Each number is 128 + 24 x the weight over its row's rms, rounded and kept within 0 to 255. Layers, rows and columns count from 0. Numbers have three digits each. The size before them is the row's rms in percent of the matrix's.

# layer 8 attention query, 128x96, rms 0.198, rows 0-127, columns 0-95
089:114121093120081101105126163185148135129166110107163137142129141121139129158117107176080088101137136124163159147128147133096140126115075124117150117074162168148178131143133148130096138111119156122133082138145138126152112133100146128101150132137138126120121140127115136096067136095128098144
094:131090119123137088124117100142147125146158169114093135147126148069136127120132090173142138102099193136125099140137135148109114154126134158149121135141125158127127124120130167143098083146112111104130113096157149151096095124085076158081138089098151149129131104153120132095099098122130142122
098:145144124171134115123123138093153128136134122165097110125127113123168160117114129071128145093093140120131117118193100121147145131070113123123146107097130145125158147140145108135134144081162147112131127132158117111152136161129060165119156143164169134118134093130156144147117132126158114070
101:133143101109084121128118146098101148134103153122163123110146118108130082147143091166112075120125129147133114101174115157099163161100137116127117150167118121148080094111121108176099130135098128143162146134139118109109147117153093075117103103135129182104100135124105108159117144116125091122
099:154123131120093157117122127116141097101110159103121174159128112129144119111090113103113122112130117139165109164130146122102139111140149151137171112120183129103139131130062149104135090130128122091113119104117123157209112105130157102088125142117156078158109116114144139129153130140078121141
096:154130124158119143118128122137123146088172125161079170142091092097134114146167132157152116138125167173135152119138104133147171110100112117120166151132148133123110140118115169119105127165105165103103092133143119163127097093126186165152122147089085146123114135150148128113117152139103114116
099:074163161101131170112094119133128137137140114093122131136101096127136106161097166132140138118117117111136105097105140101113082128122107098133078121121139104144122115095100116132111150145159100111108114099138173134083097119138103113115120071111117105061128140167145144123099115124133161099
095:162143114120102117126109123153085112136148137153143103150139107124075061105130143116139171162118155108141161172115106129127135105090097128128172133141118151111136141119115144200139115149130095110135115091146132138135113100120133130143138143164136120091136100127102105194143124163099098121
092:150166146119146111113117164142107145112144105152135136149119095114106136124100113147115096105122122136125135117149090104158160174122128117144087142181138125113148145084132159158149146136092070100140098158095121125166141128083121147154127117068163160143143157150095112144101114105114140159
087:149144129111132081090122106139129199128124092100148132127119101097100101141102141127105128147144134142169120138112110085104074096121126128146147127167132140163107149125112118132127142129142118137137108144131158121123113135148146070139088107085108080129086077143151142150088136139166152113
081:140102152139173124133100148189084162133096142135106109161113109118140111133111126142147146126133099144163082143126080142099095097136116149150076155146137118163129173121097102109081145151147190140136150137140092126126118106129122103141120181147116144131154109149139128141123112127151110106
095:116096131127144124112138129186119118115109119108099176126139141123159163132100155117110132144109092126099124132139115113137125118149168154146151083133111133092140146162079105108154121093135144154156123108083113108168146166124074117099110129097147112091147097141118139072126111101121165160
094:093134117113123137074117115087087128152122129115158129107115155155106133096109189129154156147123167133117127104121115105122100172090119085114091122095132088121146098116144162156121129105087139080154116144099123136116154122135174145133124122122131161116097155078149126150154136129152145107
093:150167187097102132153126169092134135115123138137129136162107134142143153091102141125150120101135109152174138110155111136096126136092118103180164135156106103166135106127158151137135154088132102148142111130132141135127143111107115114110104129164167103117144146119055112124089129165163113141
098:151119187148124152160116089126108134110084105112169146091148110107140114122148140096177125150114122160162106174105129137137098103101128120100091154115106140104124144090094113115146125157140150137096138120105074122140147129155141085078133146107123082131124091112137125128144091142112140141
083:117120120098140102115162115107145124139121149112146097128144136131118124102126171126145142145156136175136140119143160182155104135165141114132146151167124112136163088176133129098123134121162146128141148103166139110118163133052128110125119124149088122104124108170189157081139114156142132100
094:083075096191112105121153122112143147136162101090128154072139156116141156154156118106163105123124126119121128122140131142149111088130130153099135101106171137089129130173159100134142149156112152109096126135135126104125177123137121073104120121163100105144147155109138153112155122123150115128
092:087125116142091136164127093160131110147137160110121144120150107121110130164083091143170136121115123117153096143115156140114138131081133151117107118124102170129114099125128163169171136115126138123166166088152153113108123087130146158103094085126113098123160090135157119068118106132128106126
090:131133109127122155148125104099137128137092119180133143093134130163140113132130126077123163137122082089150188148141125180154122102111152142102156100139102124064122134104139136082151153121104131123137116141153107129153132106152134137138104083168130122159118117105159138156110115103070125124
102:104116154148122118125100119127126090135139086095124148112145148184115114171174109125136141100136112121108085115084148125111113098140157135097117149107087136119151121121165188139165130130106170110116130088121128102110153125123147116131135102113128095111117127151117107077165074130086145145
084:120195120090170099115130127121150107135153127102160092148128123137110091146151116121135142144138153121180123109096119146122110096127093112119107103143107133192123186113137145133137118112139123108183168128164116101103136128133071087130091142095122122125114107110110133132122121115144110087
103:165150100109082126102115160115141113126101144134101183113147142146156107181132093101130137122125133109153123112154149126143122133130141129125156103125093115124145119097122132135153168097088115117158126082129118151178159106135132109192120105103165126114134151097127132152061122142145139162
093:103131179119122121159134072109138174130112149094138108151105112079127111149111115119096137115116175126173155117122145112105134122144112137094135110146084115143103129113136165133122073147110130087131146097154131119100171138137137150109085106131098125141111130152139147154085095118179107110
104:148148152092086105097138132162131127148101167074097132128196137106168081116155116116151151110139130127173117125134159120125090124121139135138144116141084129147109101148088158158130155101093121099113089098106122137164141161120152165136115112126129139101141108147146115161121138161142134144
106:108135141174127065144115140133152123143135136141122138120130092158121135129151110128072128102134108141167138158111131131147123078106131105166105154106092136099134125136096130142133134147082099149143114082127123151142155117155055119122102099135136131126155114155103121071080121140124094155
094:123154119094170104126116100140154140146142166120163129147153151135104105056123125125090115153111156143148123108093118142124105117110134137133100092161109123109146130147148152127141092134138127091134144091115136091070152141179164148100109109130119120129126141150136178099118120154170147084
102:126138139105140126070128135123131174101161126133112139108159152176128139088163123097125154115118100094156102126148081094164148120117126139118133122106132076154150110146103129147148130133148149123121128137124097124118133162098178135125096110121126106140109161207096093128151163133105134157
115:152160136070095095097131124112105117113122131122138122142137107165136107099090121170144151147100150118156106129155072130196130172152097088163139114146103146112144130142117163125120178119117134132107103137137138143121126139136128142143118126136119188099110120177179138108102110137113121133
103:122148124140076114121104133101139106161117172135151159111088054154149149167125158131120110111111118150112120093135122129152093200123109124135133101135167115144167138119123146119122123127150093090081145083142101126159116114124100134107125120163158130131128136124090104128131112127171124157
090:164171137157145119142099135122157115144153149150139131096104140125066120107120120096151114111111139110103138091110130120119104142116168125115127126155097149137139127108140133160151126167169105077114153059138140145148139149121162122063150138124097128143123152158097147157160119114121104084
094:071174127141093166147106131153092131126114096131100157073140114143098123155099129177122138115100097127103137108150061101124157095119114098120092138108138123090107140079120133143125153103117116150137137169156101107136131103125125113127138115074137138141121115128141129139095131118112090150
109:175111135106110132121160152143121105129097124102116097132151128144143106122166158146138074132142100100139119095133100126095136133158121132143119088105122201144110131133110131082120139100145146115160120158104147131137161173097122149107089178118104077133143112124130123165136158150156158150
086:127144116141100155128138104097147155156126111141141082055114119109111145113114108118122109140166133097154162145108094133150136131162113123103117126103097108096116103137144116095149148124112138107134124115093134148172101117142182098106141099169133141109123127138072115114109079139088124077
095:137102112065121160129077102147138116130120107116128146145133105148117130152155172139123189142139120108144118131124103141130139123106156117157103167156109140115122138118104092101132141111140088156165145170148124120122130124147104094156153105090117081106126148114143074105119120116113189164
079:120106158126151157102107105149131093127123139109108095123138138140109122120117120139109097162124122114165115156137096145149171154123123167119141118150128138131098170122140122109155112133099158087111119107110116149148089099119104136069101166105144073084123128122109150162149167141095063149
098:096141163094110187139083163117150153131134075140131132146145124124144126126132132141138147145124086129136153158128169132146098128104083147142122160161098138141120114104153147159179145108105163144179143130124156143123160129160147124129126118103165126096125087092140112111148103118121125183
086:107166146122169145092084118157129120134135123109099096069130123133105084087140096179107129106108136121124092122162120123060154115135116134113166153146171110133130096103140136111164117127085151141132149158133100145147133146142113098129129158135111107135098145152089135131168118104120138141
094:083090161110148132156107118127116138105147120101112119141081142142125133134132132098139132112124151149127135123101116122078093102143097165158130117079132157171160172113112130161129127144150103102117095087140166135093080130091107154060154150118098118100121132117133110109118127102135149111
084:136100129119165143179174124142140095166131145170133094145155080156155166128121108150127125141091109121149134129184102115142141157142125138101101167150157083138118128127088122101148144155141117153132111132127153148127147147102071082103134144128109139100116116149152122127169136126110117169
089:185136116159118164124128097097147158123120172123098111133131090113142142158137152156107138113119155140147138133147147151148145153115148131149144075129104082159121131078115140134167131137092100113119149096147172131136213152140127160103126142105141123092156108095122113127149115119124124133
097:160111122132110114112124153155125156139146136133108136126136151112146166092106122072149094104121104111115102134133104142142128175072140157118120102111120138081136061147126113110087135108078119126113109140144140153146130155133118155149105102086108143132086186172152127128115129122143165114
095:136150109128145135106103103135139162179092119141155158128157070137147114126137159164101118106132143149151130133111123095150120127146087109126120139137131125120114120095118107126169116109140105082125148144149093152095086181146091066113124126132107169126074135135099090159125144116144135155
090:116153112115133117119139104066149129149179176154139126113098138149124124112164120169122117145122109123092143128140109141114117110137145105147124134146127089122088196120115152122124114156130121128125116185181107097094109119142136138104120088093111116163130135109101152121126113076096095092
099:111172139124148160106119143173168163124135166143165133089124098131120119113103069133133118150156121107163119136101102153111091174133103113110151127138142146141139164154118138082125123153100100128125106163124139150155093134180134068152172119140150132092114099135112130131106132115122122149
108:098138136116092144122149187092140117124099121122127180127117130154119104111155145209109123123077146177112118098080120156113114108121105113133114118113121113112146159106116128137135132110107106133102122140125126097096102142140121082128098114124120115150166140153139089133121141099083167165
087:160113077130092135163142114111125088141131174150101168093144125148068142132155112116131106109122101089121077136107132171196127132131127142138132146139124142105135135138141125132154166068108113144140112110116116147114103107110139149090098116127117188113131118132130147126140104146096150113
093:130106192105149125176124140136108156128098118138136158127163138192090151117114168136130140122135131133164140161102135140119081127182146130136134145134113170125143123128101111167076128106159139159139098147136128137102094146121159172123152111122163098098142121148131126104132161161113151119
105:141120118076165148094089155091102101116108117148132111077150111135153130121099112121149153143120078099129131151094150055150123118103148129151172122149128097105108130138116112137128129130113127148166126136130119169154174081141168123158119103090152104100124135115129118127156124129091125113
087:141185136117142121108140143127107094101155109133177113138129139097149111136154118121132114100123149146116125087158124160090135139130105118099098159142118138120143150079155136176146165126064149076097155167133139079143124086124115145128138104111113119140116121115141155090095157138143136096
102:103116165125135149194179133153128142128148109118161094135118156155161174108120121139085121143138138149119162133154126132111116109122115119107098153104115142117093171150129120073104133136129120155194113172142148135075114159157126143147130123125102142120110163106112112139084125103119142146
102:123126125112119126177111101106184127118074177133165115141091117103132132166131109165149182133112103108126135085155134140092139132138171120134160103101150126084110144132157132115135133112114134121112117091137136115145150099135115111051107132121126117136104113115135138153105124088180138131
088:139140097130101152127145118151137092160159138122047154146132102172138149089126143167105121121115146155153112125137105123111133143119145106175088131101135152127126144142130106098132148139112080129124104142111183148132117143095090139120082156103111141097158151155142129081087139145125128141
089:158142122142107131148151110117157142119139126145105181117122112120159123163155112138087118150092165132113119129154126087114105128127159124146154126074135144168148116139100114117114151116150129080101107118151136118080186140101154122081120108129124128121093144157070133124094118097169106155
084:137111130132104137145145133100096172106154137165146116166073109113143123117126127128149098129129183133168114122125113117129119143107107148066173157079098140139142128128157155160110126164133135108121102156145105115104072124116132148127154125131148170122140104183106134128116142177133157151
098:114119119126133158141117131120101113097133121148174125121123168168129093110129148131111088149172134146162161163135156127131174113113121099090126113129139133095141120120136119115156110154077109120149134209162094155168100143152113160136117162154126134085146126110125111168134118112159102141
100:130173140152141099138161114150172123120153130148144100135112157139179150119109102124103108103156104097131118105116086125138110120164094179123145117072146144150143134149112152110172179133172077140104118112083110143121157126116148150144097143154126112140140137146150140122134151175140145125
098:121103130120165150101143148144151136121158143160131105125092131103155138113139133153123111061070115169125131143151128127087106093154137131102132148088138100120113093110089104126152154106141123171147147132127119113102098135155064122141131153126106109131133074114111166088142154158148135125
104:097122128130116079138163165120122124149196132132137138113130141148130135129128125103108130115098131143101135155141128134121132053112171155141067109115146150124115121148159133053114154088159169131128185160142148157119108130129125124137137114112098135172135166123135147115124123110140109121
087:092142145123154091115137137131143135095120115110117130101139130087112088116135071114128167147129096131136096173129166088132117143103152136138116129132117137112162098118112148120167160131124130152133102106081123145128175128096127111165124100120134079101161144139163175100126144166081161150
097:127084142074168116160154109127130123149119120099149110145121139131119098114139129125117141173151138109170154124142146166137149095119148082063116106151118099103137179115100136083173095140132120147150146150163130102152122129162142120125126154116125128139087127124127128120083165097139118169
100:072126129144099160190126098096138124126134149132109147132163174110147129126106149123180143133127145105096143143091141155136094130135150135102151093132119135103170124154115118133131143144143119094146144076114167116145107126133123147089130119153101107106144150113192134106159081135123164109
103:126147142117128144109124133122143128123139120108118054126123120128137153119154133107161164142031122144099140149157104135122135139098174118115153138117140108124137093140090089120144097165119142112127089159112167140153086117114114111105184160148146121146106114103171133135117124108119127103
109:118127109165170106131126122122107142145114124146155097162137150086108084075123173135117136139093175130109139099107119131115153176122121130102132132140130108108129092137111104086133106151185162135125099141134092122103099156126124121168179161122101147126091093116113139165112142125142134158
084:078136148122167144125165133125167120126123135134141096106135149140106129107131138145099121132086135119123126145158159158110090107101135181146131136114162122137112142155163146137119133159150168140134177135119131141082145127167112064119095152099086121128131149128186145072122100114110128118
107:088126110143068127112101136176141132135142103094140137088104167133145122147122120174141102117157127120140158141094146138143124125097064129120118094142136115103152156126169112115152131097128153137110134084096135116148104090133200119098095122136152126153150124119161142100123117112117093118
103:144127136143144139145145158140145164110108131128121163105139106063134122149137094129139117147097170109124133196127157154100104116141142180134168135079152120163120105132107140131093109150122126127156097118149148117104085105129100140086118089095116147123180141142134135139096112124141156158
103:128162126161138132153084159093173144130142135147097101121130146126138163058077073134157131137103137128171108101124104135141126101081126127114115129129124120147138160144132109120174090108151148139157139092125108135090114130173100124123148109118145146110120085174140107108107132117114128103
103:120103104127104128145136102089048164139140148121151142132124178138149131121146150143133118148176090100110117156139130094077114118162151124115138149134096141086105116105104100133110119184096151162158152125114110097144147122158110126133132121170155125116116127136180117117159136133108140101
124:143127132134146148158124133141143161121103130127149139156096078146124129104129105068077087128144141134099109091123158119140118083123151105090147120116162086125125136122093176137157092110121152108146112109152141178155135134134157114155137116105131128171097141079153151106142082128147125116
094:174122150151108096123127110149156136084129112125066143156093122078132143148121111124129126144089135153144121145149105133137187091127146141146175156146131152145135090137122168121115092141087142129128111139153092115128122110112153145110107151108105127156094156139160141074162117140110097101
103:125195170095133178139103124135143128126143126087135129134164072152183110143103147131134146124139124114115130151142144106092124144118147110116117123163157131154187129126099112167145140117180130110128148138118096144087119143106149161115100114123120155104135110172159120123167144123095115107
115:129144140159128126124142122163120101115166136101165120098106120131105085110146151109142135117092164099114192152100136158157127134113142126088139150106142115095123134114100110177148150170171069177105153142131155128103136086123133132131119130109133137094132107124114100161149075117126126117
094:129114159118160160156133175136091096098129161162140126124135117105111108108081139113117137161134114134114136113111125184156109136156121156127131118158098161097169147130085158156135137130114107074137117124139111080149135140112151121163115105087100132078134150120087124114138106146096137168
119:130120123138103104089123116125141146146104095126098137128172082085092127148131126121107126152160156173145128143109144098122105078150143098129162115158136120163121141116135149149142178142141118142139099168114156115146068137148117122144081146096129093142091098146167132099116139152142164150
099:092138160128162139161094120149078117116125124139155134109098143129177071126144112149128137136094154118149091091108124175153102129128098123153104132167130131150154158120143109083084102140147173130137106138136121142146176099116139110108158153150127158126164120150092098136117115095121116145
112:105157153137128130131127097124135108140147149132157148079107143116134168127104159150140152156136109115126154133133126140170131127136185113166130138137125145120110174141059118122160103124109126166161086104125103096143109119125087114088127115149145162126166117145101156118153179097091157145
103:084141132151131122075110114098119123126123127131183122158096164141121128134107146120125117090144198145144121094115155128117088131123120125119115100109129066141167121139095180150121080097105132160140130127096154129127109124083139108120097099133141129136131141110130124162161114130150183121
099:118136134087152117122168129101158115143120101138128145118137136124125160083108139130162103125095112108109176133132139144106093100126143110129091142113151148149182149105179175115138123071137106125162111129128132124089163114143123135104095146150135096121156144092092104118118135169071104128
105:149115119138111098152141115156115139121158156101153134146123147085092141156089139126140079144119146143156139148146117158101100127088075153123112172115137157111128141106151130173145130143132146132127183124125109093103153101130127118109127080140135127144086123169174140079131100101153167119
112:093145106125163133150097137143127125109116137088175123167126146107124122117147164167144113116161144137145105103110155162137114092135116144145088098133146158119160097193141138108137136107095124122127152129150120081129120096072140114142093137103110084161147098120160148107116114113171101135
102:096090110143125101117142093114133173125162068109143104148141166096122155125116125098188134135110130103131137149166101156133059121115122130133111098129147161120119123166139158107145141155102134145109106132146118105112181145127114085121119161111100097145138141109077145126128117161118116132
107:130132123158131132161128161118155084126129118107125137110135098129126134181086111129153134140131086126174143076139115100120150108110117125081111113106124153139151105161138157105118148143170158089184163106145160111163113141089139144137146130123117104121125089155187091091139115119131135144
115:129130127133169131129160129124117139147101088170126091073104123106169113156136120123093149127143131113124173105104133199085095160112130165119134081169094155154122108133153121105115140134114115124122120154167137104140072120132102139125090120144086137143124123103157126138140156098122135147
101:121126126157106164150139170131098126108103101094134157128096100162131133154178122133129144116156113133118076095138166113107124157109175112108134152108120170120101111137110135115107118127119087083126118129147175060158129112115115145144115142137149127090124109169097140137166094116149102127
098:120130125123145118146143102128100114147169121099140084102130157125136115164131151080139147158147136155135096097127149136121086095118114086083110115112126088119110118113130155135091143105119156116176170124162115114105150158088083110113161123097105146118137176089122120144151155122159158151
095:130091117109129145129095155084138082170119159127129134123111131073120144140127109152166154100165175128129129116137137103134149102141147157133151083149107147116133112117087086114112168130109132132137140104082167123148132135133078115164159129130145136134107159120146123133070123140145174165
104:101139185109142123121092107100136131115097139130139145147083128141071158148145101104112120095103148127173185116150076135152127149150120124119121128126096116119122137136141132156115117159155136132125109116171152136121183102121165140140132139122092124150156106127145159152111124170183090140
094:159155131120147098107206143113114111149134167120090113129144125158095116137128130114133174120135124145121096095114126144166110138086110137176094123139114124141083166152140133116134170092076134124099138161126091140158127134108160138081109137114124113128143113093161117145140147150164145135
107:116117143145136090151060122126112113139132149136116125157119138182145113182142131114080116091130134144139130134154114133130115133100109102147095135125078146126129128156103111110130109160091102163144144138112133191128177129154080104149121123098129113162102143127137124139079146097092116100
111:107096115103116149127142129078173161124131107094179136086150133144172124106090135101098175168133115148098097120091121098114132144097124150150100159162137150139139153103128109127155134117096146124092107102125141088074136154144140132144129120137144146141084112160130136102117149148119115094
110:132159121086133182109097102126125125098173109117154138154142111133110166144145099134169143086112096131127146131143080127168095121118111108126152102075139126123084121163102124107151111130152139127099154127091094116124115128138130137129126097089128135125157150143129083140100180110176105141
090:166140119115110133126127124134089103153148168115112152163158121135143092159154148128102140119121130145135164130160079125147148138150121138142120126183119191104128140144104123141143124155115132061115134110130126145180139144142083127144100153116127169164099138176136165169098111140140145135
100:099130137155107101111118101142098110117139114114136095088121093139118130180147184120109147132099129131099144132167117124173102151148155108123166119145168106076143104150129130090148126150156150147110123194109122133134116121144089144123148125146138122114116178124082113116131137152152170160
094:119174138136151134111134190120116108137133105181083102136100138095137133129104094123140150094144136142111157112136160111100144131109144125105122110152076152155130143141121134164145132095133124109133119069167096163171134141142106101089146150146111097152141145114078144157102126154111121105
109:107141124185132140151161113173114126142103102143120117113180150171122129173116142129116153105142155166121133138121124137127129128127139148079096128130177146154131156141117161174127095124149134116102139151165154115126133095149142179136116134116129117150126119125162157136041107141123123156
109:164112146144126126128125151081122125097112150131134118118109128134144079113130151127183088128116102108142143143154098137070121154148119092138122081098070162146105136149111170132120147095142151081170106125125146128099148147111130159116095113147101139123144095138107136132089122145128176156
107:158108108133135074134134133139146141136123100115133137113086142094123088121148113134140147128140149084177136131127104132124166080184121110131147134137158089130139132110103102142143175117157123129157165138106162163142138089134189123111134133154165151133140107144097130127132108095125194134
108:103125101115141115119113166119155120129116124141155090147095102120145098153114117133113183137160170131124101096120110126157139109129164119161120163119116154161119142159111079115156144107121120102109164114106092129140133124174122082118117125145132103091110126097127107076134092189155163146
110:108112140114136153105095107155138131136148126137140145093124118138129132156128177150141152117116131164119153139129111111131198161148139153092128153121088129154132153145162111117149126132159176042112149133130096124110133149145119132111158151101137092099143096082134133113135146160075152124
107:086101132147115149183124160126163162135148139124173102158157113126173161087145140104103095158072099141117133164131174118162099091138088106147144133136133118123121099107165114127134150144138124097119116121122118107122117120158136128123174132107139129118132091097133127162098102122140101169
103:123126166130159110118118119155117159108177152117086125098085125105119092111102123132096135099122106141161122113111147135087125117091118162136152119132180181127170104086112140067161160126144177113121145115158101136130137149099154118128147150141163112134108107118143150102128128122159147112
106:139103161116175158114125161126096133101150125133080110127099153141135156144131152100164149102112115143151130119103129129109095081130091151207135143126107147149115146108165150124156160172100114127144142115141110103107152073135126140105132180154117125110117154119132131115114081108133145111
098:172136144107130100094135078125167150127080114109125107161148110161177132162068126116177103140097107107119154125135135132132109170149136127142113121137163099120107127109151171113104123140127111131187098112130156138111132102127096119084118090113162140121143149152142096132153123119136144153
100:153110113158058137115107107137130139131108139102104100091150101179167108125151129138074122111089122100150122134133129158142140154111141153137119133136085078132104102136133143085127104123117134132138137143094158127129165129127100156125100161092152151103158103092142112159146162126111165158
100:180108169158128094134165145123117132130179168169139159148170125145155146114109130115122116126109121170135074138109112146142147127141146153137139129104157131119114061127134137176142167163076135124128133100139122140157162132139142095112131136089123117119109145166117108144127134077146130150
101:135142147125126111129097127109133122148102098141149159166122118160113120128093144145096100135141105156133151119129130154136077117124111124088110084127107131129134075087123121110151113090134060099134149099144124177129079159138088083112103142101100131132131152135133123091167132098101093137
088:147130095096115129132142146099133114146160177080153147157132084145113151155170142122162095157146133132126141105123164122127111103164128087125133093137095137086100154143148101144133099120122141101150126148132092079131127119115139144130133074164144092137153128133131144172127161084146141094
108:105113088149162202126139161171155094114117158132105122100131115152123137114137074135122086113147138122143122120126122126104057180132120163117123142161136138100123169112114136106139085140103096108113135130140135120116123107111105138141128119097165123110126077165119151149120142136174136128
089:136163147155112096154122171099177126104095102135133125137125120124112128075113152180116140130098120134110139117108135142112126105119118106160122126134110089117149181138106150157145108094123111126180174128117133128113116134128145149075135128178142110146173111151138089095098106094089151117
109:138121095134079155133157145137144103131091142119102144118152176138089163136145134116145116118124143122132111146150154136161075136158119146148142161149143157106122192104118154085167112081109159147134090113124091174153164123123119121154124135157138174145119098110103141130131104156146117135
094:133131140149140104177136109125121146172092142120107174106144091132094125127132088090122157153139127099105140117125098110142130110187157141129081106131121112130117106144105085144121128109163166132123121126130084112144135128128132123112153061141135082108151134147112138149142196141153122167
105:132107127090144115132125159153084150157152137128144136108115117148185125154114132094124154111142095154119151161133133095076138167114127117112106101161148135122151169140128115127134112127134101138116086151128174160176189120129129145124107150072171110111125101090159110147115114138104126127
119:173180147085171110104168139155089097120132139133150100132147117115121119170127112121088121141077111133127131107141121138131114150129077124127084128124126127072167135108132153156131174111117097110117147131129082115136096116130100111133126126164152103168143123130129152068122164117135132109
105:129150151165099137170190121178114120095193118113120150102100137137143121146148094087103171123137145134123120116131146114160132107128119128148130162135128135090121168158114144106126129125153140103199146128118091106134110163140127127133140146096114170126097135093123106145135166119143163141
098:131137116140150081117140119122166132108106164138160143120130098132130125088104120136137146129104107165163128116139138141121172152136137107135094187074124103083107127130158104122140146116101125124094131123144128110130141100136165127096116091106118103076136082142082144129136125071184130148
115:118143079116125142108121113118119110177143144109100118129169100135105170088127110150106132190100129140147123099130126122085138147118163103119096120122127114108124115124116086118156148154154087183125100142151137127139138136132125132146144142143083079098082133164119148178105142147171136126
099:126130163129125132158150147103164138118163144120128136093117091127187124147143190126099098145086134109092087140132142120106147091162175130126147117138152146119184112143111129133115130148174143079106110164138125129093190121109147120125153141127147150103122134162105138160114113125135118133
107:128124111118115138132120186102091166098125128174145131129123115131165088138157115123129125159176167118170108098155126145117117157079159145092131132098086152175098122133121161102158143138111142108116179114138132110142097128142126135151085103111157114089133123153106116127158153164120127134
107:134116089126148149179079111077147076133148142133171121124132157126128124130134161121134134143127136147092163132146159129117168121123163166119100135100145161079136108153136114119133093150095106133135106146150083125122134116110111127133106070087111140105140104137119123158159093147104084109
100:158154118116148158156150110108128156145122115114113109101093124104131118122151133137077134111103114127151123103110078151137113101126123201120146132100102157109138063103115126137181151130162099139089135165120119124106165110147129169118121139157155107118122115120193105102126130141131145105
102:116094155119140166077153138135140103122154142125161116149104151141109125147109120113145173081119118164128166158122107106127128122119112142056137153111117140121112122088091129154150130082144112136119175060148149079131121144162138154120137124138121116112126115130124175137160142154154134108
100:117149132112128083174130131116132110107147184086162136095162102163124083099113126088126124145098144093118167143145150139109121082158150157130106136116146124136097097115120129098135142102127145110082146130117108165136085114131167109100123107140158143160173131109154127130111147161141104155
114:117129142136139076154148117137143116081099124123147119109117106122106120149139114121110127163124154157134143141146143096118106142093138120107135153146093131110193119104126132116151125169153137166125118111114126173066176139135135104107146082158168084086164172130119144111136149147109100128
110:148105129079119145126168145117137092132125104128128119115097129131166132127154117149140124151093128148147097096154120156156113059107155109077131116121152133112149096114083110115169094115183114126127090123138119123166158090131147145105125121170104124141080146115116108127082134135097115143
102:141128115086129164132110095078150100144144146137131118117137172125103138132107146149106122144172141099133116142122132134136100134122101137118160093156108109101201119090137112135130160132167140108168128098130154153129121138107119107151154073116131165114127194140165093136090146137120112149
103:094127145149147138095130151121169136112153117105136111141164129117146102172178132151127171144072139148097121145167118112137118087094155094152151065132091106156117104151072122145138132137108116142100122160097143102157124096122136129123150118132132120158125118132152168110114152106109108095
095:098146111165141103119103141112100129115082122122105125134167128128108105097169135096128138146101109160143126123135140154108114165135096109126150158146120116116131109145137140151157147138152199116136085121150128186131161163130190140103159167151112098095116103101134124160094143130132139152
114:115135127142134141113108145122143140157128202139125115088126116091092096086110145103132090107097164135083148120176129141134105104069145141167157126122134118139121134154133168131124132175136147140077168125091120130132121144143103095125104109107139116127132157119129098153091086154108134126